python train.py --num_key_value_heads=12 --hidden_act="gelu" --positions="learned" --qk_norm=false --bias="all" --tie_word_embeddings=true --init_std_o=0.0 --init_std_down=0.0 --max_grad_norm=0.5 --warmup_steps=200 --schedule="wsd" --decay_fraction=0.48 --final_lr_fraction=0.1 --dataset="wikipedia_en"
Each number is 128 + 32 x the weight over its row's rms, rounded and kept within 0 to 255. Layers, rows and columns count from 0. Numbers have three digits each. The size before them is the row's rms in percent of the matrix's.

# q: layer 4 attention query, 384x384, rms 0.165, rows 37-63, columns 0-95
# k: layer 4 attention key, 384x384, rms 0.155, rows 37-63, columns 0-95
# v: layer 4 attention value, 384x384, rms 0.16, rows 32-36, columns 0-95
# o: layer 4 attention output (transposed), 384x384, rms 0.138, rows 32-36, columns 0-95
q37 092:100180097148093172158126094128123145096139111107120137092191164101153155166104169123099133102088112174074114102075103081100073135201090146135114148155074151134194110111152139125115120118129126095148128104138151098125168078151133079056155152165079107069092121119085136146142113131091140155
k37 098:144118169114109136153160159139169144156136165124087122172109106132083136101128095109143059139140110101131144168133151057127110135096098134132106197104155091082157064178142140151141072100156105148174065098124177105136085130103056107054107119109210121134139151136170127153171124116148218173
q38 086:047191124144128137080100156079166171127104123136123154112123133037114090079215146113105102122081109096169118133094127168172129164161143120139106112125115125140119119128091170129108125132151146095157075147089107155129131126146143121183140154142123180147140115149163132128074096082133113161
k38 096:117164166163114192182157147105122105142059143106173093104090143154173106196134083092121108069149101135144127147168248115120074084100111170161149106203076154123135112077073166105133083121160130159146123111179094121126133163106139092098107140092108157145110183120161076120161116144140092127
q39 093:145072143121143157154083117107112153119150158138136148104115148094070127113175158158053084144164131105140076121109166144165134187125167089164113133117086102164131139092079151110092153141063081116095131111132144146071080128158113133172121132080110113166129110161117075138063144112167174145
k39 100:095072083095108110139138142108201118116117137167150129140149053111088135108148130100156127144168108115077157189151138071133137091155118113166175143137160115078086153117100169134060192105117151151144113160162100087118117221105116183169097122125149056149148073059067055116115146182091088128
q40 091:171114161175088149101123127145159126099095176155147140132159141157159117115167184101138109096150147143123107147072113161078137175129113149102141196170119157140114114075092144141056164127145144154186066149139111150157135086122130111111113144088135148121210062141147134163106168129059142106
k40 099:137158129132198114111080122112119146144147119181150166111121116184089114095069137099155051099168125126119160120108161055138095109135074141143115173119128231171102102144124132134175123063136116096139125091062116045166094086086129136215056104111137121108110095128175079107165173122154096105
q41 091:177060141212135110146085118137071133136113108157109176192075151086116116105157156117092164148133084122155106114139165123147102170185084140172106071121159175116157112167071119126113113142105147106123143118108074189060132153149137134137133171145084137173066111164146121086152152156126156141
k41 099:155099162102137106117092115158117105132140115123111118066188137108137127132153172185176118113172153119159103106140114127109111100099167096147167083114191059140128105072146124144084109122087151150082095122078143166135099101147134166164105125148116130255139113139063106096081113113141151108
q42 096:161159139139072147099119150149106192139112123108145135106142204064072112131174139130144087103125131090157143114121095152087165193137129103102162100143096095176120142132077122145152141144127105197140107111092069145119100131133198154076149135092120094144076127115152088090141089127146128121
k42 104:152136134107137135158116100159134154069147146137117123155071126110134128121136145116123124147147160100102071129072120090127096071130113141099214098146141126122171174148158105150153106159143123115088107135121152161162138158098105133187149126153144112146101193113171155116106148108085114149
q43 094:118060237118138112124153173114077156112134114095143129113082128085134107128076112145128110134161197181092133159196108135094109075135182127187208134089121109093091107157126140111199191089098136108101114150121110157111088147076075139130104091164128141153137092138134141154167103183095188088
k43 110:159051162155139107123162101133133059044151080174115114110126132133124126131095097136111139089140075095151103107108103138074126122167052134131116101106122095099207093115187127119125142148132130155048107146109106146119143163091153120134190123125168165154164124127100101142142109174093085219
q44 091:155166132169102144076120209110088163126143126130155153132147118185152108182173108119157123189142109152096083136138135101144147155123113143127102163135061136084075125158156136166081134133158126123179158129134100118080115084162120087088118117137106107138122121080097138180116139150158068113
k44 102:152136098116140105187146076172137179117133108131100186079166082095142122143139152171130133095180072123158119131110153132182156158121114143124119089082085081127137112195085099100079114119098102147149079107060169127078187117137119113134071134161157110139207099163151050114150182098081112091
q45 084:159192076128110170155131122102138127109113119101136147060141065151145077114063122134131059145132211087131095105134152090135065104124130076141082135164139176137161123161162151137089080158171134110135142075125190122113150119141156112177070145123121182113149108161094147113145100112155095079
k45 098:128146179044119130126120164132118184128154130089142213114115174146091149128182130163113140187061118103104140140126115119101103118197109149144135147175147142107072118152104182081149112135184066121138030119108079106137199119136136129174130137119117152148079116123119120140154169139106132106
q46 095:137125184045118115108173128112105142118171143091070136110153159166148166131157107160137155129124146128060140136136152151123096116152123141088117147091090115112154097129147105190112117163167123176089075157127151089157145140119067137100118050123162125203133138149156158136147148200135104090
k46 103:118126104118090152226109150170144097117139118150106139110158081105168124170127135105136130146120082110088127105215083109176119128099147136137158117142101137137088134075107115155119193137145144119115105063105096103096152146117121154074144104123089085130164113111144106137146109154155133129
q47 092:147115110105173103156163133168124113128108144129113137127181089111082128116115193104183163183092167144099166092156080124091137098120116143115159123156107148104121116112138088106145122122097152192121138131139205137148109165100103127172163072122103129114088121142118093102165147169148097092
k47 098:149175062197150115128139058129104117112094110163091114093073131177184132100144139121064143114116087126086129161156150176117151072156111126130160124143130099177137177093123062117164103068130082115086173090090125128041168185116123203118163078121161080173100090103156148106130186183147169099
q48 090:064091121134106147169071117171137134070089128100141151089132136131115104136180169126079130098165089137122124150089120118157082139084174090149096034078143130121090143092069119108151186083099128094205111130078054095116069178131140199124120207149184146095122116089100094166105150081103130149
k48 111:080145171163093167104177197197106116155091114120148082113151087120169138158171112182095143117120123143185134111128121139098100147077097102152131140141118110114124125091118108130107086154172164143121132131108144134104138126125150097123117121078091154103133116190177176111125140144126112142
q49 087:096110158108085113139141067126165171138127095195131088076167088136171169101126065125135117213177143187190092153100133096127142106092167163068154162104094152101108155113121144116138135055107138137164164068184158053096141106149054121117182113137152081180100110099117141141079192154126101146
k49 096:102120135109151210186122071150148146194172139158068124175094117153153162136082082154092171164112138138104083149135129169092118148133178095117114101162119105095144135123066113039103148118126122073100150131149143070145130127098164178143127109138153078146210151118068148128073119179224162129
q50 083:138139105079138170148145175086159101147133076158138118106176167164143140127130078116103080189087163082164106094185126084140110135091143138131100134129131126172119150126135135145185145117123154136173128160130141097141062118118056132151126071159180093107141100125130071152102112127121069123
k50 090:082129083079158085096146162092140097168141116171099115183136098101128107139179103144118146145046108141121087125154150145124110150140172098137188148213127135096170146120110125164123173126176157101158160080160118112124118120186097139086141202090121112164158117131136144118059098173161142091
q51 104:112135103101077133051163138153092135207122119195118125137146197137140128123129166108148177179149125102125110114163130132118123071209085160117137117180139133161133138173107071111123075158130164156063138111095133088116171099107096127103150154127168166073099107174110125138170143121146114151
k51 114:171126173177139154137111132149107181155122163153091150143097117125089128097142075138093116101127133107084128107103120102185116069140130167112164108149133118093098152116133070159118115122114090136118101163088137118145171132130116084200102136142181078136178136133117085170113126083139162133
q52 090:081109171131177234103168172189067151123170101107176140088079131143075142104117146128127123114157102106160110080081114094156096174134138097170150116165160110101099067094133146184074147138154095060176123170102130109107107161127126101162114114127107112164165110093101166217105130145140095171
k52 103:101162079100126153085113157183122182126170127164098125063115147149084135118091138166136208182163126123179144124176120101077176142150103133092095093090135077106089090122115110127146086102134134167184130132108118145109133086122182169160163124165157150124087095105087131177116136134088177154
q53 087:134139135070166152167175045115125101090154140109109050056133084171131142160101145068146148094121091145126121093121153101125062126142173148113103100137086196123163118133094101134038147166081132134104149126200077091165086176124126136129111173104191128082234081125152113087118090102149151154
k53 105:138121191137097143091115129158081147164115078107091120133128112131141123184144077125144157140119139134140140045087074129133051118119150171137133178184126163130123147116173163105107128136120102152146112159097103126110173080106119066144087131169113106086115149157071157108183085141155133156
q54 092:084132124131148191117091141147146137156147181136160076155117123132162146104132105091099111116120108114105160121087181151137137141076150143189142178136119161104139122078114159150163151072100128157107114099111135097163113116043124118141091116152113083116144108112103088124124082110145169196
k54 104:177106184166093160058164125117118178123117110101107121128183156129162126162203142139110161077119198121081104144133121173087145103136086121074051136172139106054123143125142113134133155067156137089139121083120119078148154117151204092072082116124159128155119115098151104131151123164117157142
q55 089:142080109100098128150100152092126118133113100181190139159102178093109089115171172080215113123123129209124088097165130144125149176099137150141099133090134158096139167128127090086156135124141142158136128127111065119176165069100151134188099236126149145090147129088164194142113124122192126137
k55 099:057107138129118156096099139122127150150167086131126177133220128159202154165126124138110166131142160199196134146114134118113078113136087107077157105132114132178149103108129072124147110124172071143153111155154131117102155150099133177180104147121107084071171150129123140133147119171143080135
q56 083:070153098104154101119142169139083169118162124125153124144142134087152103151140070216149125143132110091101162200145185149131142132086098040150134132090139144164126085148200145132117087082153136125098158151149119140099151113150131112107104119182177085145114107172154091069115160168117021178
k56 088:153130078100141121116092128094173075109119130162095142181143138132166086100140149152177081137113092135167153154124121108171161165101161139151173112161150062107136121135153102138173141185092151099155133109139139157151127064122122169120135139191154152128091070138086093142123136184072129106
q57 088:114133138177153154115153180060126118140116091113210137147118129161199091146121140127060158116107093096111128069194122107139107126120174116140180152160109112126101052116188119077164156115156122163101043087142117127133119120174222120151173108100157084097160059137098179153122143127096060145
k57 100:156093115146116164127175141175169120132133119115146136106120170133061109084123136137127142098183164202094109178162139143132120155132132163081146101153105135074142087125076117145119208137083192099180111102082114138214104129139118110124190134160146149164129093121082092097121085153081110097
q58 091:118149124134089191122098129136141147109124131169153119150105092133068093147117107119112124074122166130113166162132180170145097117133088139132156120142055143102125118096052080125054107125101140112146146101134068122140134118059110099154123139107138170082141173085089151191088106092070101132
k58 099:078073200139044135108126132156133139120116095079038132126089131197166158135131154150126140126049134063148148157111072141124102116082145066174139137094063144130124138178124202132118062123130150119096065081140156072159087132135162060092053133139110118113140151166149178131159187094131106182
q59 092:120100108086169162165095116121104172158142090183158152175139147126147159144128105150113153156100130103188120136129135149169081144115122110111120133129072104099179132126121140117128103159126128117157144145152115090119148093149133099093078083148150173155137154138135110143145174142167164134
k59 093:125116166155143181104074148088128133194096118110121079146162110167131145148075158161130103142128134037154154128128170091179108115089122132190094209154084093097131125108128102156140151096190168102102132168178138107147136163105155140143115159126167143153161110166143141125077136145122073059
q60 089:110122075120091159155146170081056137096053127139170159161137079123159190144161134142122153140106149115192089156158100148093085137131147151195128137134105154136158184214076153128112081159177203157170091071113114145091104124105190140168143150101142097113072154130107115170122155114168103122
k60 104:163016171133094134080111123121132173189143131106089168134165083102110113146136099149167165182104205158156096169141131135138156109091141142104148168177099146077106131172142118126074118173173050111184146075159136146147139114128134128123160079102136068155066121148155142155101125089123100146
q61 086:087107110116101087053172148147090071081150091181098125153085125163136056138184090155155088130117101132119131160114105097188147103133147151052126100120091181129138112135146173116137135138155123110067111109142109183122109127103165174106119165130088113140119095132043129140153121182131179127
k61 100:135112166090189090195140124148106108106158155115064070164119132146096166147092110141146103090128142157112146111138125110152132203094100082133148094101160133112109083110101117111138137202083153119110142133119097096094130105125145088105153160107088114144138166138142093150117080123112186124
q62 096:119120171181109121193131199176056115124088141138127086124149127075112147124167095132112119110178096188180133132111139091130128087171121154147102100129163183166087137058117155141093114095176194119128121105038097154092141134046098090134166102128090081088095129217140062136151184128143092168
k62 108:123103141141128159154096168100112144112120143137108133087126076147116139113090105166065147135138113149124085134140091139104226074117132130113121172100168125133053088173155142142159140072101116106106102123116169160117142153119099159149137112102122089100159128053139107131093119144129129110
q63 096:135136102059158081119090124067137149061145138115149056096108118115196134141141134132067068083145125114118091120094162116140129163061105105099061131138153101135094115153154085127125147066123121080116107133234155141118157159160182124146101168135139142171122119093080092104087139071115140100
k63 109:072144137137162145179139138088194098120134159086110124178155106090152061177104080099114145124129102130177142088168178119135122095134111159078157099108142138132164104111112178068149132154158162128164144075191080099167101143177127136101119168197157128112137158125098152156136134080134157099
v32 098:130134101097090104108128110041148087142126097128084085093129117156127101121178101167130144182158121180150150126193109141140141101129093122114140129111172086157109125156132161186200113138150154149154093091104146121049136099110110083116208090076133171106072077145096166047089120121059134142
o32 101:055096104095122091137125133157090125105055145173144097159126137138122161171083096125132142062147110085146122120091167135093173115128150154145161114153109143103147131135101100093081117107132193147100158151113151095157179148086072136112096112199132116104175146130141095152147140118102153072
v33 091:079091183126161112186140112153107146107125145159101076192091151146106086126154122120096079148085190158155157074204168117110061134114085057119147203163167056135167142111128114147122133099125141115078084117167102109117108120133125021075095114147127113107072121137159131087118137136143170089
o33 101:139153124136082128105096159104139100218121125069039157104184117113133150097153118156215126117178083161083139134063058181097141116128082160146142060168153124138152118101199114111101114122142127133129151064096105099144108134142099120148142182118168104165141181121141134128161092097035156187
v34 095:170093089160145103111117137136132073175091121073115136141115103098147132082189131111101062148133123146160113145121153135073083128072195139106052191096110107112181090174088130145138134085077109124157136132118188185156133068117166121125143110169107109093082081122134150111168146132129182130
o34 094:101154168065104169164146135131145172110165133160114159157165094171125131173102151135180135127062149204059122172198095109118125056140116159096176156127132172113107152107141155136134149133163117140113181171168058065124125146146100141152131166079111171116152118132187133111121127119145104144
v35 098:090100080114165130160153113128128107112141124122058164092138123125131123104156097183045163171091083140115161161116087130096147148139056117098068119057130092172081140141140140110145153175209144105135112177099099097071184137145150201146126176168124111177127118160140128175104121119082119103
o35 102:152143126185076091112126130116106141161080113144185128197115157139117170183138143122157163168146094085139157113119217134167113111148131171174203143171179155155122157116087124149117123172095169136130103023159125087147135119109054126036138093104179120105085095119112122171134126182188124138
v36 088:109061139109129143110151129126130149148126122141101124128097095136114148118093172185151131204133107160072165109135148096066132021124129118150161144124111134073123098169123031131078159155112137132069099175130118099122122186102126107118149088120140153137078132112206175175116139106082107133
o36 096:097169164114128075129161180155121162097129145106104120114154121123166116118104070154091112113140186138146110128161196141126160146086114172117074098146144114158140161093117131139148123124090187151115089163110143111105136063146187077155149063106098122131162157160118170138162112116162158081